config.toml
head_dim = 32
init_std_down = 0.00463
lr_mult_qkv = 0.5
schedule = "wsd"
decay_shape = "linear"
Each number is 500 + 40 x the weight over its row's rms, rounded and kept within 0 to 999. Layers, rows and columns count from 0. Numbers have three digits each. The size before them is the row's rms in percent of the matrix's.

# up: layer 16 MLP up, 640x160, rms 0.103, rows 20-169, columns 40-79
# down: layer 16 MLP down (transposed), 640x160, rms 0.0982, rows 20-169, columns 40-79
up20 100:485503563529503521540554502523594508515436554581514554424444514485552497502510498487571468490456484475445480431501505577
down20 097:449499502492515478478528495491497476496542493475562553497558497424572457549519492521513465457446475537543564506515491444
up21 105:507510505499470480566474463507522510457513488507537550500548427548456470411510440478547476543528510445491447466542436505
down21 103:509475540450517420536488499536530504562508507483510518538483412538428516533459438452576506467489552442494523449518565508
up22 111:514476515415530535502531479522521526533499498542472514491521391474579448534475447544442543482490528465555492530552538531
down22 119:497545501426447523477531519574550540487456531482474488502516556461499503465499483466550570490423584530467540482488441563
up23 105:486500518473514554496509527545492545535494446533484523532520485473447520470514474560626434514556525513500558478465446496
down23 105:496511474498510503516466514531491559439478501501519625541495472501519460521563535523557510476500469487487449534555527588
up24 097:519515483493474545527501470522463549466525478514490579511527452513502441496483522552574486493513469584492491487563483540
down24 098:518514486517479538519510571454438520534564526538469521541475488510465461416453461560508518466530510444442518454502515549
up25 092:587536599473482485469458528505496490517473464515484474519465539518544478483405613439508457544540495518485570505530465497
down25 087:490433503552499502444557505538481488482455517482536498469557454452499421464520499507490509471491460458526445509492523502
up26 095:549467497492416527468524459525531477503402509477475540609492465507468463488474444449533541498535469505566511498504562525
down26 092:439495436522546450439465487441411558532499459520503515562496460420495507462543519512491551412457487501523577487459449533
up27 105:463517539513511517528483416540473492512484550546512510579518477465504453449554445572538516544513398507529549445513502477
down27 109:550444524458512487510564568588521495521515483497537542510493494515467486477456552505526445536447530466516482516490460558
up28 094:469437467437503481497499463542496507516482469531476526507548422443398496504478527500468428507454519476514566526495407576
down28 088:535514411530509576492481597412510452403493543390555571581523518462467504519439477460545548441477503525497523489499529511
up29 099:468447541502533413527529501531524464632504442487539499476502463444522484493501401548393420551513504506548493509445551498
down29 099:409518519557461486451533530507473497508499482456480472495527515494509506534480495468489524417483531564495511502464443504
up30 097:406496481543576523544545478564541510461408524487562493522592442510469491468429426524560537406544494481504536459476532564
down30 091:479420499476502467478476501429506446468538456445426537422535454508492477524445539486427478515501502496508452461563518504
up31 110:481542475534443479514506492529495577495465432513543552569560441557470493485479493529526516559485492430545530495571465530
down31 110:551558565445550522497453409552485442506458462388536524419540507523559581497525439541451442541521462500426530492517505460
up32 104:495532524552498546538501480498502521536492428530461535547605446497502491452518390493516529428454440494531455530540489526
down32 107:521507539472486462464546509488497538455543522525549480519448488566515506586472493536498513474482563435518594428439540483
up33 109:508516514461510553543546514549585578517494487459505528544516467572592436448563467527456480521505445494519493471539522495
down33 114:517511513446486505491502516558527512470471479469551502536535509480522518495524479469562533506481492459506494464495447463
up34 094:488485486501440445504458516522517490452495501518446529492535435495437526512507537591520469496573415537524497539500566568
down34 096:449491512507506498544476503505508468437494531533449487474403476497456504497420539485507545493600518532498512506529478497
up35 105:574561486446466588601553524569503507483461527510530549484442529552504477416489541513425527521483376476473457522492498607
down35 112:505515427475516441479498459431439546475538450529487471548518536458562504501558502457527495476508492507455527484468515572
up36 107:498510496518517508499458486527488519628510453504485513549537537506494508523468527601537447444518519442539484453541450477
down36 109:422491541484533576486484502491513524513494480520524482512541468540540448446492449507510508549467529524492498470573524478
up37 107:466472489452466479535532425507562561521511488526517524510598491452507461467513492552458500551523481491525460458523467510
down37 119:526438513555523509533466512497554528474519506495553477555486499579502516521523451514434510489531422498505490518426486512
up38 114:570526516528503498509589459538554458532453440517518498529500476408539506505554434467495519475505496490537449486504485526
down38 124:500547491540525570478538558545530508478477530466551565534520454455465475536522431496469530528483503520482544468484543528
up39 095:513550541539528497530503508505515472502481490461454489486553448508507432478507427495466426518486451417484435505513481493
down39 094:525578506455482470540515444481430467562503550563519591502514477475559455502515439508511533507526504535514435505517535458
up40 098:525581551512578544535497445503503509568509462491484505464495514519503458519543503556470459592499543416478487561502423475
down40 097:497588542501504586474497469484467436514488557486451493517414549560504549466425449519523497459442487503554479471497505499
up41 098:472543536436461532500520483512507478514485549433480476532436525586497454543576520503470459544438521485475500477483470512
down41 092:482475483536505481480397567530525482544450432530505482498482471488531502432477420569509535482505530538521525532507497520
up42 096:518478485551508602520556475514534546509465492548537524515459461575540442340425453495508492491512445450437453471524465610
down42 090:463517487509532547456477517465478558535513558472501472471368436498455495570485519489504422452536517592547496561529495489
up43 101:458549487489470569536515474546522538514466463456542497529514430535513477409415501561511536497502532495481544471541532602
down43 092:539468459565533529519487440461471458506543505563438496493486497462592529620530514462480503541534576470456492524468546467
up44 103:465420471520511561567536455534557529435375536566520486483490494480477485524539505573508439493474555469471521515562403564
down44 096:521533491407553552489524515462405519528495526548465476462539434475510471497459465469467505520491552511527467463454446493
up45 103:502483647436534537543484497532506521509488442469457509542491534605428442477511433527513459523526515470465465424537560570
down45 103:518489508479464529521436545463460475569483511509486471562595529460484421479412501573494459457493562409510472543447553498
up46 095:491547491564529528515481466524511464489464401587474532507550460493521472471454556485501462503524502458519505490498504506
down46 097:495516497411503491521436543514479505559497543623447556526531506477530498534470471480489546515372486526502480513487481547
up47 098:538518486522474522488530459554517491505487513449460531508496464495539474522530512460494545561537428485533531601462482533
down47 098:459560459526541501540491448418454494492462513524469421583411449505484534577521444454439482575462535481487531538410512521
up48 107:487494476459504507489575493537604580497476518545506554367572507485567509427519499527461545480468491495481509533448453521
down48 115:497487464491386449495532518573519497518504472529461517422500495485502493514506468484463579457536453495471486484549549563
up49 099:477513501550453521547483462560490487532483442473432455512506572576487422523461483559546430564539548475490550481478567552
down49 090:456464460455464474580465511497459512529498481507512467477550536420523484560476495527434502450474496467511547558522516543
up50 100:480448533502474454544491461506501546518484391472490498539557504482534443465496406545507448554575555508504438541529586505
down50 105:489565512513496546561450516460498501484521440527507498467522413473549497565469538555537475469494469537465487526544443541
up51 097:479509510484470443466530420508512468468471529516549484473524472507538459456532509465553442552507446505512477500533560516
down51 095:482522474549536458495504526515476517484486506520592453435498504485479523463484556535542548474542487509489497459593471497
up52 092:506519516479556494504493509482522541524487446509519524430500512497468405446535462477529455559467527501477484539548493455
down52 089:501438504502488527493436460499513463409525517553504473452471479590550517539525564503507467521434544524456476525513448472
up53 092:564458481561528484582513439554488527470500459500484471506454459561444526553501478508498476517498526530517509506512474576
down53 086:515445402455475486444532514329486515411486557505507520528530475471504524515509484499487514446539461468500489516546496575
up54 100:470521520475554526524492461561561494539482446567461517518498470498533502489483560514404529503524494493491480575469552538
down54 105:450501523515546574504487517593488556499534474477480424500565487545553436497475457460543484551513492532427499464457501583
up55 101:403484600480462548493477450563504481490439416464497491560517432535403465513420419573527482583460500525525505468494518478
down55 097:538572385523526454481451431489515463507470486570442528518503460480506468456518472531462496517504519561487495580528433523
up56 098:547566511467533477525532481502561503502479571441545512517487419520517543460484473500446564495494464480524496462480416527
down56 104:497488492501530461477457519596596454502490367515440497481490521519585463582552497485554580571436456484505460563529477502
up57 103:543449532383501449502525533516494501517534471479472553509503501556506485513482463523485437504573528495461393509487508476
down57 101:453501458504442612554513487434418511501558452458526496508519510484489525467507511504526487436522474536513481523518459436
up58 090:522463440595559559519492490525472526541506398486502480543531530479445478480449498527508519520540479506591533484488556514
down58 085:520491455500465461509531467376401470429441495509580491492511478530506496498464546523477534477540492454519506500508466525
up59 105:480484556482458522534529458563512514466517517581493535448494582462509456527523527510493476586527518500423415483466538540
down59 106:489491527412489542474437466515480548531475476473469570504440488502540479501533547437563472537496482434548512496481527453
up60 085:391524557522472491565475441477517543547484457553469473443503482464533474482479447514523403459514457476539504558482514528
down60 088:490468532468515507526468465482480464515542541481478441502465480485499523493513468524500523451465555362438469473481519505
up61 103:539479500498444548517463537518488515538516471602485519558546543530455441469458462530483441587468499496505554491489499460
down61 093:473564518556539561472533536410426527441462527436552506514474504452510544472522474551577574499522459516482442517541448509
up62 093:536412457524452519515537433490488608502503497508454563501507473459489458539514478571529412536496533471447493526524452599
down62 093:490517466533530454494467571488504440522556497485502469493486475526516518569482525481513540512468504506506573519467488427
up63 097:486469488495426507578494467541494508519500487528501541492549489500501548482480474612488477507524442585593490420450458495
down63 100:471551495502453488494434542449558491513528453513518530507441505540568512566494524504463476533428511518461425536421527537
up64 096:547472531462511501489502522520539477474487473510547513533534573480511487508499530456491535438452444542538585542436516512
down64 096:499543524497529511509521543449477555567636517470512483454464478574474518530468530528463474538468463508520506532535507506
up65 109:540504537447506510468551485534493495511483492446475533483505375475579498534521364462493559459488498558528494433522502517
down65 120:432468558502472496485504498539490531510481493509462524499435486498532526433526486481560466524505530539404462481494538471
up66 091:513513470496525464512552467499511517444459518585471523513517426468535563517557482490476551503534452536501470521537452551
down66 089:498528418516494536480581546405566474396458522509568496514547515469550490430518452538566504444503502484439461414481596511
up67 099:567547534474475586516503499490508550537524430554445485540508475558489478525487479476531510500500505550573526538497471495
down67 101:527542550551465549453494479399426436560552509511582472514410557545475554449551458527495419501439466542489401521442525459
up68 102:527563461471475528479537487515511509520486519495503494517454533484499507438520488449551482575543493540441435491499459527
down68 107:543540547555550520516465472545508536508447504458551542506492549468508563535543518517485497526519513503459483469513427445
up69 094:449467540544454515463468440509550486535491485540516507507489475528550542467417494527434456494539573554465498447444445485
down69 092:563515489461466428490601463649558539538535550483489506473529466490550487513543459537522456485504507436471528462515541539
up70 093:500502465485485507489484505494496532463508543601508502460510486502427408482498493524526477492512526518493490479480414538
down70 089:506523529437522432445543556465428498476568506476512481454437522445522545543536475519450550491505521534484574482552520502
up71 109:573457468526486439547557427527548531494476482502516513480589529455521465487479428471445487450498476501487522521507501550
down71 121:409433458512609530521526463513460499516455531481441496512478551474487632554425461501548499463489490535548469483467448472
up72 100:512443506427416459509489488533472484626542463485447492492501504490534434460512474459527415554509524434495515492490572535
down72 099:492543523580499431510496482501528553457481467473520514538511392510500501491473432484497507488498583481479474515538522465
up73 096:573511453554386454571503526509494522497487467536467456525556532458478526465477459482507513507516429494553536503584472547
down73 091:418497491452495562557510435386486556430430557452497501511475491582542492518458507502508446549537468548468444482525466545
up74 101:509519527550503466561626447521528558497494472538525518502478497496455478536470496543472438491505481514504490584607478486
down74 096:493448544483518523573536494441534489509481471456490555511593436419563547573546513479519487501509455494414449457447486477
up75 113:481532537533523494512500547519532490546414485507479474547501520475528473465477467590419513493546474529533457488458539512
down75 104:504439599529467499493516511417505501573500563478475452496502459592503467551488482596512448564465565514483432533471472444
up76 091:479507548537435527502508516511525548482520442532492523508500528499519497522513440454547471528504555409510479514525508461
down76 091:507426459527544441505553463384387558471576592530513456419512528470457448450462485456505535520530442549546527453537510522
up77 089:508417535494486542472480430542537503449522556518481484507462489466570500500491446529592472448543510496495473500509517517
down77 086:482561525433467455482489486552573484485505406464481480471508500490438436508496565480431543518469555465521486463494438492
up78 087:523579522486525515484451500529547545536465426510494477547559551481496477494475562468401375559565575419443513455574475523
down78 086:450519573545420490465549416498411462564578483585470518399529512483492569471517481549513483452451428520520545431533506553
up79 104:534505488508412464502562491528506504509530402472441459510583431524543462496505510538484489498484476452508472545505571504
down79 106:505446519550558500478586538452418517439582520504517478492521529466480504514567441423513473462529495462475512451468436407
up80 093:454505543515579596576549501536498509522482508560513574486535510413442454487492423519473505507546506567525526458492531499
down80 093:556497560446555428447500532534527532555513512411503459503508577503521559488541524515484493556532432538529376514524462552
up81 101:469534512491493467558516526544540442531524504518444577524509584559493418497514548514467480548443520431488514559478514522
down81 096:534507475456550459493522507365438525509555535520534477500503459462439555523484488544540491505463471533527475466479497423
up82 113:558555556475514507494546463518531540552462526502513513418460511509499501443448461498501521512443425470517463476551440527
down82 107:549458541584530468506505427471442469480456544493546429535542503537452502471529509488446556498377477543510563534565492462
up83 102:499487516546429459611590499507464534478522488524424471458505526503481475517525509455565504456486491512453472527600485507
down83 092:456519549465518536512457522541516493523537396489499446431480492413560535484504474508570523526453540521428497566461479501
up84 102:508506503446509484519520501550523536560469533550487521526598473493568511496498434492402549437454518492519424452471506548
down84 096:464488478543502471488520475512474525514517467500460464436544477479496463478551509552456481523440446540488430545463451436
up85 098:473436589448517488544534489513506490563505422497489517486600488473508451548517489475503412534463542451498445545539409511
down85 094:520554506486575468443487489497439566543592488525510459543508454487550417502466518493466524529514606520493534446544527437
up86 099:526465540449513487551529481538541528466469529519531527500503457478474429516499510518388508485502527532555524510539453591
down86 097:539571519511492559516496488439480473455520510519503444527386547512497518468522484443504501488609473492497454571490467403
up87 109:442516508460519501573537492548522518501460546535466465519564514534426497543518533471413478478494540495586481571529410482
down87 125:523540462468460528561539495547579481527461491481448588501492446482469545466436506482426454444478578515524540459560568571
up88 099:475450490491454434489526531490566499516469470458497537422505479419487547452483511487544472575573469521488378542533449514
down88 088:494380520491520530533526542391420481470609533406480519524492524503504427476548424511532536470507565486440510467464512432
up89 096:531467587465440502546481514524512540508480549511450480510536499576573482509517450535458461467450440465496475484503475507
down89 095:457565487569459523502527542544500557473571559530383485546455490506571481462516514514533482509518581533517555511424455502
up90 097:556439554439445498545536456505501536464486526518526477516551509524525478450498423577496428544573464508522524502502548487
down90 096:508527515545432524521480552582511481510583472508391519516551493486523549548561497559549477550524430596524513499492520495
up91 098:557446546501482478499548538534552530474468471529509512497483489459489491458471483487504472526486511513437490518612497523
down91 096:479481554535477520529479447542460546483540564484444431537538484615542509481490454533527444459435557521517488494504486487
up92 097:470416608497512490527528413533561534550411463495536502480537463487521484492517443535498453520489551504556444530515527546
down92 103:535532462479502472506514493519499500440504543530445549510547440485496424540518507530560452448511490472488496532550492561
up93 107:527516538448381494551496501537531495499525493501497580446571471449507542447482516538456499524505459541538484486437441526
down93 107:538505490472491435471510496483498603500475459501547599503523506497512542526512468528543475540503433516495439454468525475
up94 100:453545534469485467511489524535489465569503478525499553535518535473464443452461516542516471557528488452583514530478500482
down94 101:502565576552503559413519466430467557478574499467586479569488513508537548500542525536537501436492518525565545480510456444
up95 099:528511514505474493444507537508472549525497471512482517483463514495536468520504435518480457445452563518516467502434485503
down95 104:539536484557495471515515500566626504497477549460555485442532504512503491471543442521445468527464482562488474437556505595
up96 107:591547492474479530503554491503477535521541471518481509465540474446571511504516504499461488448519487514538467485442446475
down96 116:447446530509455550557545494372465490482559520492490509531528531594520566502496471494537462462521442497457415456488482487
up97 102:463476536490500488490536535528504520595506442455497492512512469523496494519506464509532501510489536436504512514433501504
down97 100:568520505584487483433476496511497535436539543489495456526547450572498475473540516519451457470535552420528518509486493481
up98 091:459522514496502535492527549546511525451444510581529588403408491530475495501552490563549438498427504462434497512518519566
down98 089:529532528459472484446473542496495433480468502473470477506521458510537439497533511428543468495404481485500482492563510409
up99 092:526497490459479543534547422470521545492441516488526512522547526500509504405494516548548475492528515530493413449521547529
down99 088:438526418546490462497486479514457511480563559445483512414489486440506535412458550518457514509489561504476523520546459528
up100 114:431480498522535467533491499517472518545484448571507630490490502497479485515519481505564506469518532526548544467454485464
down100 116:532529404544514470471538471404413597482547546546482543477459467502515524494522546513501535388468510426507535504560496557
up101 105:562479587445513476515499532491493584556513486480453547478419532547524489511535477476445362592488454477526477558529557462
down101 111:503455486514514509518472463520478442480467446572489473510573482420477545528493558495486561498541543506508554485518460462
up102 095:402481552464446559550483476498514492575531437509519559474399553464440520562490504486541498507508488547523490488532448514
down102 092:552481505481602488505468555460456503533496577496543493481518522513458381426491472517503527469625507532485506549478458491
up103 093:473479507417451469501554497502544541496534533447473545457483491479474500471540523456530461555458496524507400472524491495
down103 091:500529424610465516519490492529534465538505454475512491456496469476469578435441516523490486478454543472551498523508489525
up104 099:430450496506555523483599421585496497481430521524519518460476571457506486486531471521458457493576461552471414577482505558
down104 102:528518539508464546538451513407391527537519518500538533528482499487486460472486528473504501480511517450516490480490509494
up105 095:519483471482549503515502484502530539486486473515471486532458522502503476488535504471552462459532530385484417468610444519
down105 093:525531464506530534487487513509474468466533439554521579441509411526462517497409539523485525533491464519443559460514482489
up106 096:458447497532460557520563477503489484463496476557538445597504468501461506521543496580485497508528505511511462448578493578
down106 089:480474491500502496541523542512448452558460504476443503490548540501495533572530451486494505573453467499457472570432584506
up107 109:529489486521577620512498555539524508467465471592451490549515467464519446381503464526497488568517520499461518519537472567
down107 116:524520477407556495547469492554509496436502464437546508527557414509484465446472485528465480434577569481480505531495442457
up108 096:431448542453527438524563494493562548500510520579496577478512460498503480481499499529515477473531444555429535485476525523
down108 098:475428502506483477503514448539516485507539596569473495466445497573485459503506507493542543505527510473514491478447449570
up109 086:436444526495505516501546398499559448486461485483502590517532441451535480464478384531459494499590547527502528539460549499
down109 080:514488558585549451444485485446505522493554520487478457549517453521460494464476524507596541476463533447530467445554502492
up110 100:467478564423498576510518399527501492450489479509446516491523496501527523507533424449541466569469514468444462500571492493
down110 098:486487486480559415489476492531518572586571497473573534511560415534467443516479447491511494487514587471511566547461469437
up111 101:540476606504423475468520461489524461564451465430493531539488523447565413454532490472432459577538496512536404570515503455
down111 101:501500488491447467504484526515510521546558508482450431463501551412532501521503436506466473495495527522602536544511534505
up112 104:497537577463524503448470556521528453518498456492453502448461506483576531533494485485495426565543486533518539511457541492
down112 105:591531478521408430510469432500463550471536483565517463544579516521498432464491499504543413456514490496504494540494534500
up113 099:605555506486522493501481488477483549481492447436456566486525554445575491471465512572542478475508529466501436478526416498
down113 103:462455462561506392530488540492489496481526559468484513526521520536556536605487532450516531558492495495482570486531492469
up114 108:565518446467495518469531492509504555478482477518444502521539489414523541462500508496520538462504494410516514580471456608
down114 101:467541347447522559483513454425437499487519544510547560469463530526423446549530558477496492520450582473519469521513588443
up115 108:537485480523531542520538454516493500515488536491417510543470469489480435468542442509549484443515457534547552525535440541
down115 104:478487476513482520475545516472468462518538479526549559414612508488478503548454528506433572453489472427495494453532515451
up116 108:483467504473484445520575552545503519553440482501487477462514475433552466508469437502429503548502512481483499508506488541
down116 120:487503508498563458461441562504483501490455475473504517458465420530521454528473526488461497543534508482539474556557596506
up117 103:546473559488557544522482419503515577504480487527505513537562492583471439469462476479550494538490462507499460490553563509
down117 103:464527528524480494562417526530490453459536522498484479560515469532450499465491505478510498533459526390469455501519567497
up118 093:504481476524554553528519515458491494563514464535471468556572546541455500480568470547529476511481562497486419548499458466
down118 090:518482422564449481509575522561528441487512550540494512410532486479456539573436536452476583477471510469541553433499463541
up119 105:493552481496550511484504538535480529531500504516451524561502477499446501436502445499551430499528493534514569509451489550
down119 115:554555453530497521468486500477500466472556451465531512554518503565480484457518496452422513519424513482484427553492524425
up120 112:508517579450491539475502554527533542510468494494447579555517514505433517446553461468522497519448533469464556548505406541
down120 116:469456470503539539399576546511503560442566488563517519505467510495506465525528563542533495456489514439522516458500517524
up121 104:467476452479444507535605515528510506456435535479542558510501553552440462452477501526470428498507517474504450509503476612
down121 111:446467479486480455494550489560482483622513568467462484438564570458497527487428464504468467500463507457545458528487503485
up122 095:396474539450556500508565395519568471526489492512530537508472441481551498531490441493462541532654502508453503464482554504
down122 091:514463535492507454477465576499479487416530490499535440511494524510448507482516536536528487432498579481540557477512517419
up123 091:521491548504488526498515517507509547535542463544505494569547479481588510516500528516531507501474538482535440501519509451
down123 087:508509560459567542457539504528490461564463444484512529506525517534445467508442500542446571489484497508501539419501463530
up124 099:550464544536535536492501508514472518476488486483496447488404453546503458557490492505452507495564500540469461523453448459
down124 096:501490489546505544480514594489438479520470469538509424521483508425447537470536468504513518454466457481547528521447510504
up125 098:524508567457458486495544397501471465478510437534499520492571459551544441477558500551488471469457516560404461421480535549
down125 101:465526472495505481530463479662582502562460497467542514490533511446510531522421483529480536506489410510521495530577570529
up126 103:506495554440476409501540495544533452569496495439464502460495480469496514464476419503566482512462476585581524513500578523
down126 110:547542505479483504436539524536574520486473449467506497458493491501526477521484501505432512538471468540464492522527556531
up127 113:478508526514469553521541483541529492522537497566494508524518529556484422441503448497565528473500524474500549512489523519
down127 115:547482525467493475534483471498528534462519519502407476504492494547492539454499518473511521429462577460461437543507506477
up128 106:594537507420418519491519561535531476499465472480461472566553472525504548511475500476491491486555508515454501482514581557
down128 102:469515473459478482472434463472392533495471552424522489522529556464404515510475545502484524500529541499489544480470444525
up129 100:525549467535506515472522517532529526478502440500496521517524509563459433491429421473538518416525456528578460492535519517
down129 099:435511553505497485433501565538552460444569427539545542487470485577455424529498461519470497540485478489537534579530620500
up130 095:548542486534579502496505467507477547504501456443416566535477497466491497454485486434453502557534556493559571508470515515
down130 090:555552421481491521476545436398450457508458554520494484449562515462447484527515526524525521494533484557523503460575515516
up131 092:441537532453537475525490469515472458530520425458431461493547437547495483516487516523413478514534545460481459524516520497
down131 095:515582542521493470511530485597540482538485494505473562484427493498528507495465488450528496539483497557482525465379520597
up132 110:580492484476502588550534493514502550528497453492512479534462520461481502505480513470520515510472494464552450551523513566
down132 108:475533386439510450502477541401460464555503522556457498526553472499490443510478517486493515473516522456534494528430464502
up133 091:511516510496512467477515417495483504480527478449498521467512510448576423528554475528591485534616511458514422531525487493
down133 088:421468430468548502525560568440431526484465567468482540500527452472489498444516547526453470572535518531529575470486579447
up134 108:500522527532495495541502489526531560529480497536435481503474511472549494416429525562527545505511461569509507547461554577
down134 110:558546538512544448594483519466545510448539479568463482452507450575531532480518507487454495499495609442485500505548567441
up135 100:553502504549443568515508492462514546532528508539429478538484515485503503496482498516556511470524515491560537516512512472
down135 090:457439522488487487509477501305331496506586458483594540480518520520500523510491477514503498434538526481491473532491492512
up136 088:498484480464534478519485549520574506476446500483552509494567379545531529501438451517507476538498446429540460566519471460
down136 084:521530531533426515500460452535513520557562431512481552548468540458560500496483516530515524460501526496535574460477521479
up137 106:546525530467554483512547471515498572489482428507457540496415473452513464477524518479459501551483501542478524491537515497
down137 111:490511486480531535506469496574585477458528462510504480530537487489451480493473555496546624533500513576440488475507554529
up138 100:515438564448509517529507482524539535517483487488483551570573444464564456533505406431438513551598501469533426487515480492
down138 101:483551485529510529493493400481545541425492455489609472482534441488561459484547555559516451423473472499489498484514520519
up139 094:487439522539502517555497384514508524481494490531510559469526538397526521429570567538540506471583527476522524536494437515
down139 087:553526564471498531560535492496504396532484513491564446537465486495519434506486489523510486434529493559474470438471539560
up140 098:561460502463431505514496408495510492504469476562411565481488583569594473468519523477540526515532481511467425465522480515
down140 098:562605427451453466523492465524536508524511470518500456466508565561439576462447487514565502512532488485454555474507504513
up141 114:505484490493509528529563489543516554598493488524490512479470494480499447447475504477470457543548464462492514505494532537
down141 113:479498514435537544496525516538517468555461534579465526509499490589480565568511523538501460465439499473502501500504479414
up142 087:512498547556437515550483449516531560481519469474531546501505483567533508527521494611506449461552533495425477437513542506
down142 084:528467496456488454454473505558492461612550603533514533481557471474516476507431445479493524505504461543516534507491485449
up143 105:540456536493551481504502471515512500521442410551546453482500466549537521498469378458515513533562503517515491486574566461
down143 107:528492479417485516523456524496452532556524527474490526473529507478459527428482500524479474468437505539474545528428568486
up144 114:539534485524459502513538432524508576574535479482389501530479539490429460500546480534500451509458480510545532522491492491
down144 109:462499482479562515448560506449441503418468460504517481492548514450499406480505560527579478466480490488488553534558487509
up145 091:538406509480460538561492469540555505476432458446526485484477505442419416474427543539487528573513394504550422524536473472
down145 088:495491480544508515537512535390526507477501486586559473525485525509570592517493492490498570438469493552509487449396506544
up146 103:550527473491510463558500517501496603501491566516493602530474476475444483403434443536550485498553462428502490573579535552
down146 106:479548468515434398492503491535478523579565544545436492479494518454451513484442536515453491467495504488509518491486515500
up147 098:494467499571549537517492539542477601488517440538470479497552526503410434419478468521540483512493488485511562469550550529
down147 086:514493425441405495549494501493506464494421492465486476506455474473497558530537509520503489459610505485479470598493508563
up148 100:516518477498483453514552458532545478547470541506471514474504455453466498487494473500516555492603470520552510486455456534
down148 103:468489485477503478492474548484503507496622507544468440422434440482530535582565520526452517523504512540497514484500465454
up149 104:549467513457557502526527495527554541455451512551553498494498534511500502435514467490496444493489573441433489537509475522
down149 103:504494555542441431510485528456447478522519437486472559479517559509519509548610469493542523506432440508524514455523530458
up150 097:584424521555475498461545481470470540504449436441518502542488473471571484416527533554523403533485495457500478469505507489
down150 098:497490543555413580508439496484475467555490487543499477534486543539544506470512547508539522400482444511554432477491456446
up151 101:553553493480471533515479476537578479570448497550549538433492495494486489491521458535523450515472490462522472508468496510
down151 103:451568445449498520526484456591543443495462457549580490476472521438508524508525510498448453488512467452497473498503580585
up152 098:469431483488512477532550528514503509525474475505462467427486505498530482562501519468476567428491526510494466567505471536
down152 095:501407492511492502454481468595472408499495560482575519425518487508457487447486457470504504521475578527436491547477523533
up153 092:492516485485425554487491507468477513543524456540536474505523466489550482488522508523548486522509487504522494455468513484
down153 087:475517527505513530510525495479516456524562528572549521481514483511522522498469492543531515424457492520517430455441469546
up154 103:485522493521565514483559501541553507468444417488483492503478458520452507481458482579491463480529487455497539496460395535
down154 113:530488448509490457555522496452460521529541423495457453452520542516460533538585584508493508518468532427475552495518520445
up155 098:550467469477502493502533479510544501517458484480527462499490562507563520511469530515501421506463417490477528532546507493
down155 098:535511499452510491558495429592596519413450538477539536421513507508511544519459485580430404615475583595424447469526556519
up156 101:547505471558492542573548514515503607446483521552481518529512477504505460499504504518491496544448481502493513521587424543
down156 098:445458421507494564490608532495466457500564489487466436497491538528506504425468531481506465545448454539538548454467405472
up157 100:501491493505445514586543436534511499497463520527524509413472548506457491431446408475508511509555458519448545548444530584
down157 097:553508491512488461550499501563530526543525444491507519520499550496542513441479481506504573497493466532479456457448576516
up158 102:503519535459469492541529395521563569499502523515509609496504427525593508477485540612452478490473535531486471502487514574
down158 104:525497460485513510527477549539483415510559554504556542484551591492534474443514462430434558509440450433471490462467501510
up159 101:449490546482489471576513495507509499490485479514515513504512534451516537419508449457561528573549417492465438518575493454
down159 100:518478551516507490479530492406454573485534606567508482509531580513491553545561525517511460533472476464481458507437511452
up160 105:537477460528536481518521440505533519470470456550503487536471495535506510511515526519462486570528492485429446508588430521
down160 105:472460548478541459453504578515518504524427465471479550525479572461546519531438434480510461527510490578538511487491505517
up161 101:549534502504501567506580499540576494487492515497509493462558449497462452423423481495560505484495470413569458530507529578
down161 095:537517574553529551481456536519485564435520525485509551441441476559544516483513531572502473523482526503527438498469519482
up162 090:460518492474471454481507492524483466461544471532458502409469453502497515498524526524517460560533487495467530569463479490
down162 087:561590458570505472588546475490473466496469523481515524530566486509504527518506422509455469434541539572494513548523496480
up163 098:508509561513526470547455464519473453538484482504501512577480465473494534424524446519533504493555404453519533498510474497
down163 097:460531475485429504547606546482458464441467528488494480500519448504520499568547468448556540425437579534506496456567502498
up164 094:563472520509576516497533462490504488537490499545474533457476562504467480490481480482399524499492509540565511545415425437
down164 093:490463461491558468526528428434472522514492513441502434531514524528481507507504468518493527505552561509472551453525506539
up165 096:587494480585502518521581467537550523513481579460509490547443433483554480412492474481477512516565472527473463484553554572
down165 100:537536482501530519482490475508497537530546458545445526490431442515523463548496523488530428514484496554566519544513526549
up166 104:466497469466516488489588431541510558571467460467546540559480475467545534433453519465421538587521460553529542532455450538
down166 105:490495456534503487483432464442463496524514480512454496496499499479517572536552500487486528430422549503494531492440454528
up167 104:434559515547528555576557429572506494520513510534473618565539471501593471450513444589534477531585502523425465442532458512
down167 105:494495381549441439463503475515521526433503498513454482524528473447436541554474525520492555452521517505536572509534492546
up168 117:568484511480568545529591477537555476523404479514527483497467489494521507501513497521438537466530485492530447474543437516
down168 113:513468506483470506495522503373476488491482496527513548494512497427469472500488562432497550489521420507470530430545553507
up169 108:565468487445430528497582431492548510582507548530503505515532442507512469457438427442589502553595525529492491503533505541
down169 103:439486452491513574481497589541551563468450508449510451526517523555469468365494517547424468490495485525501564545531493534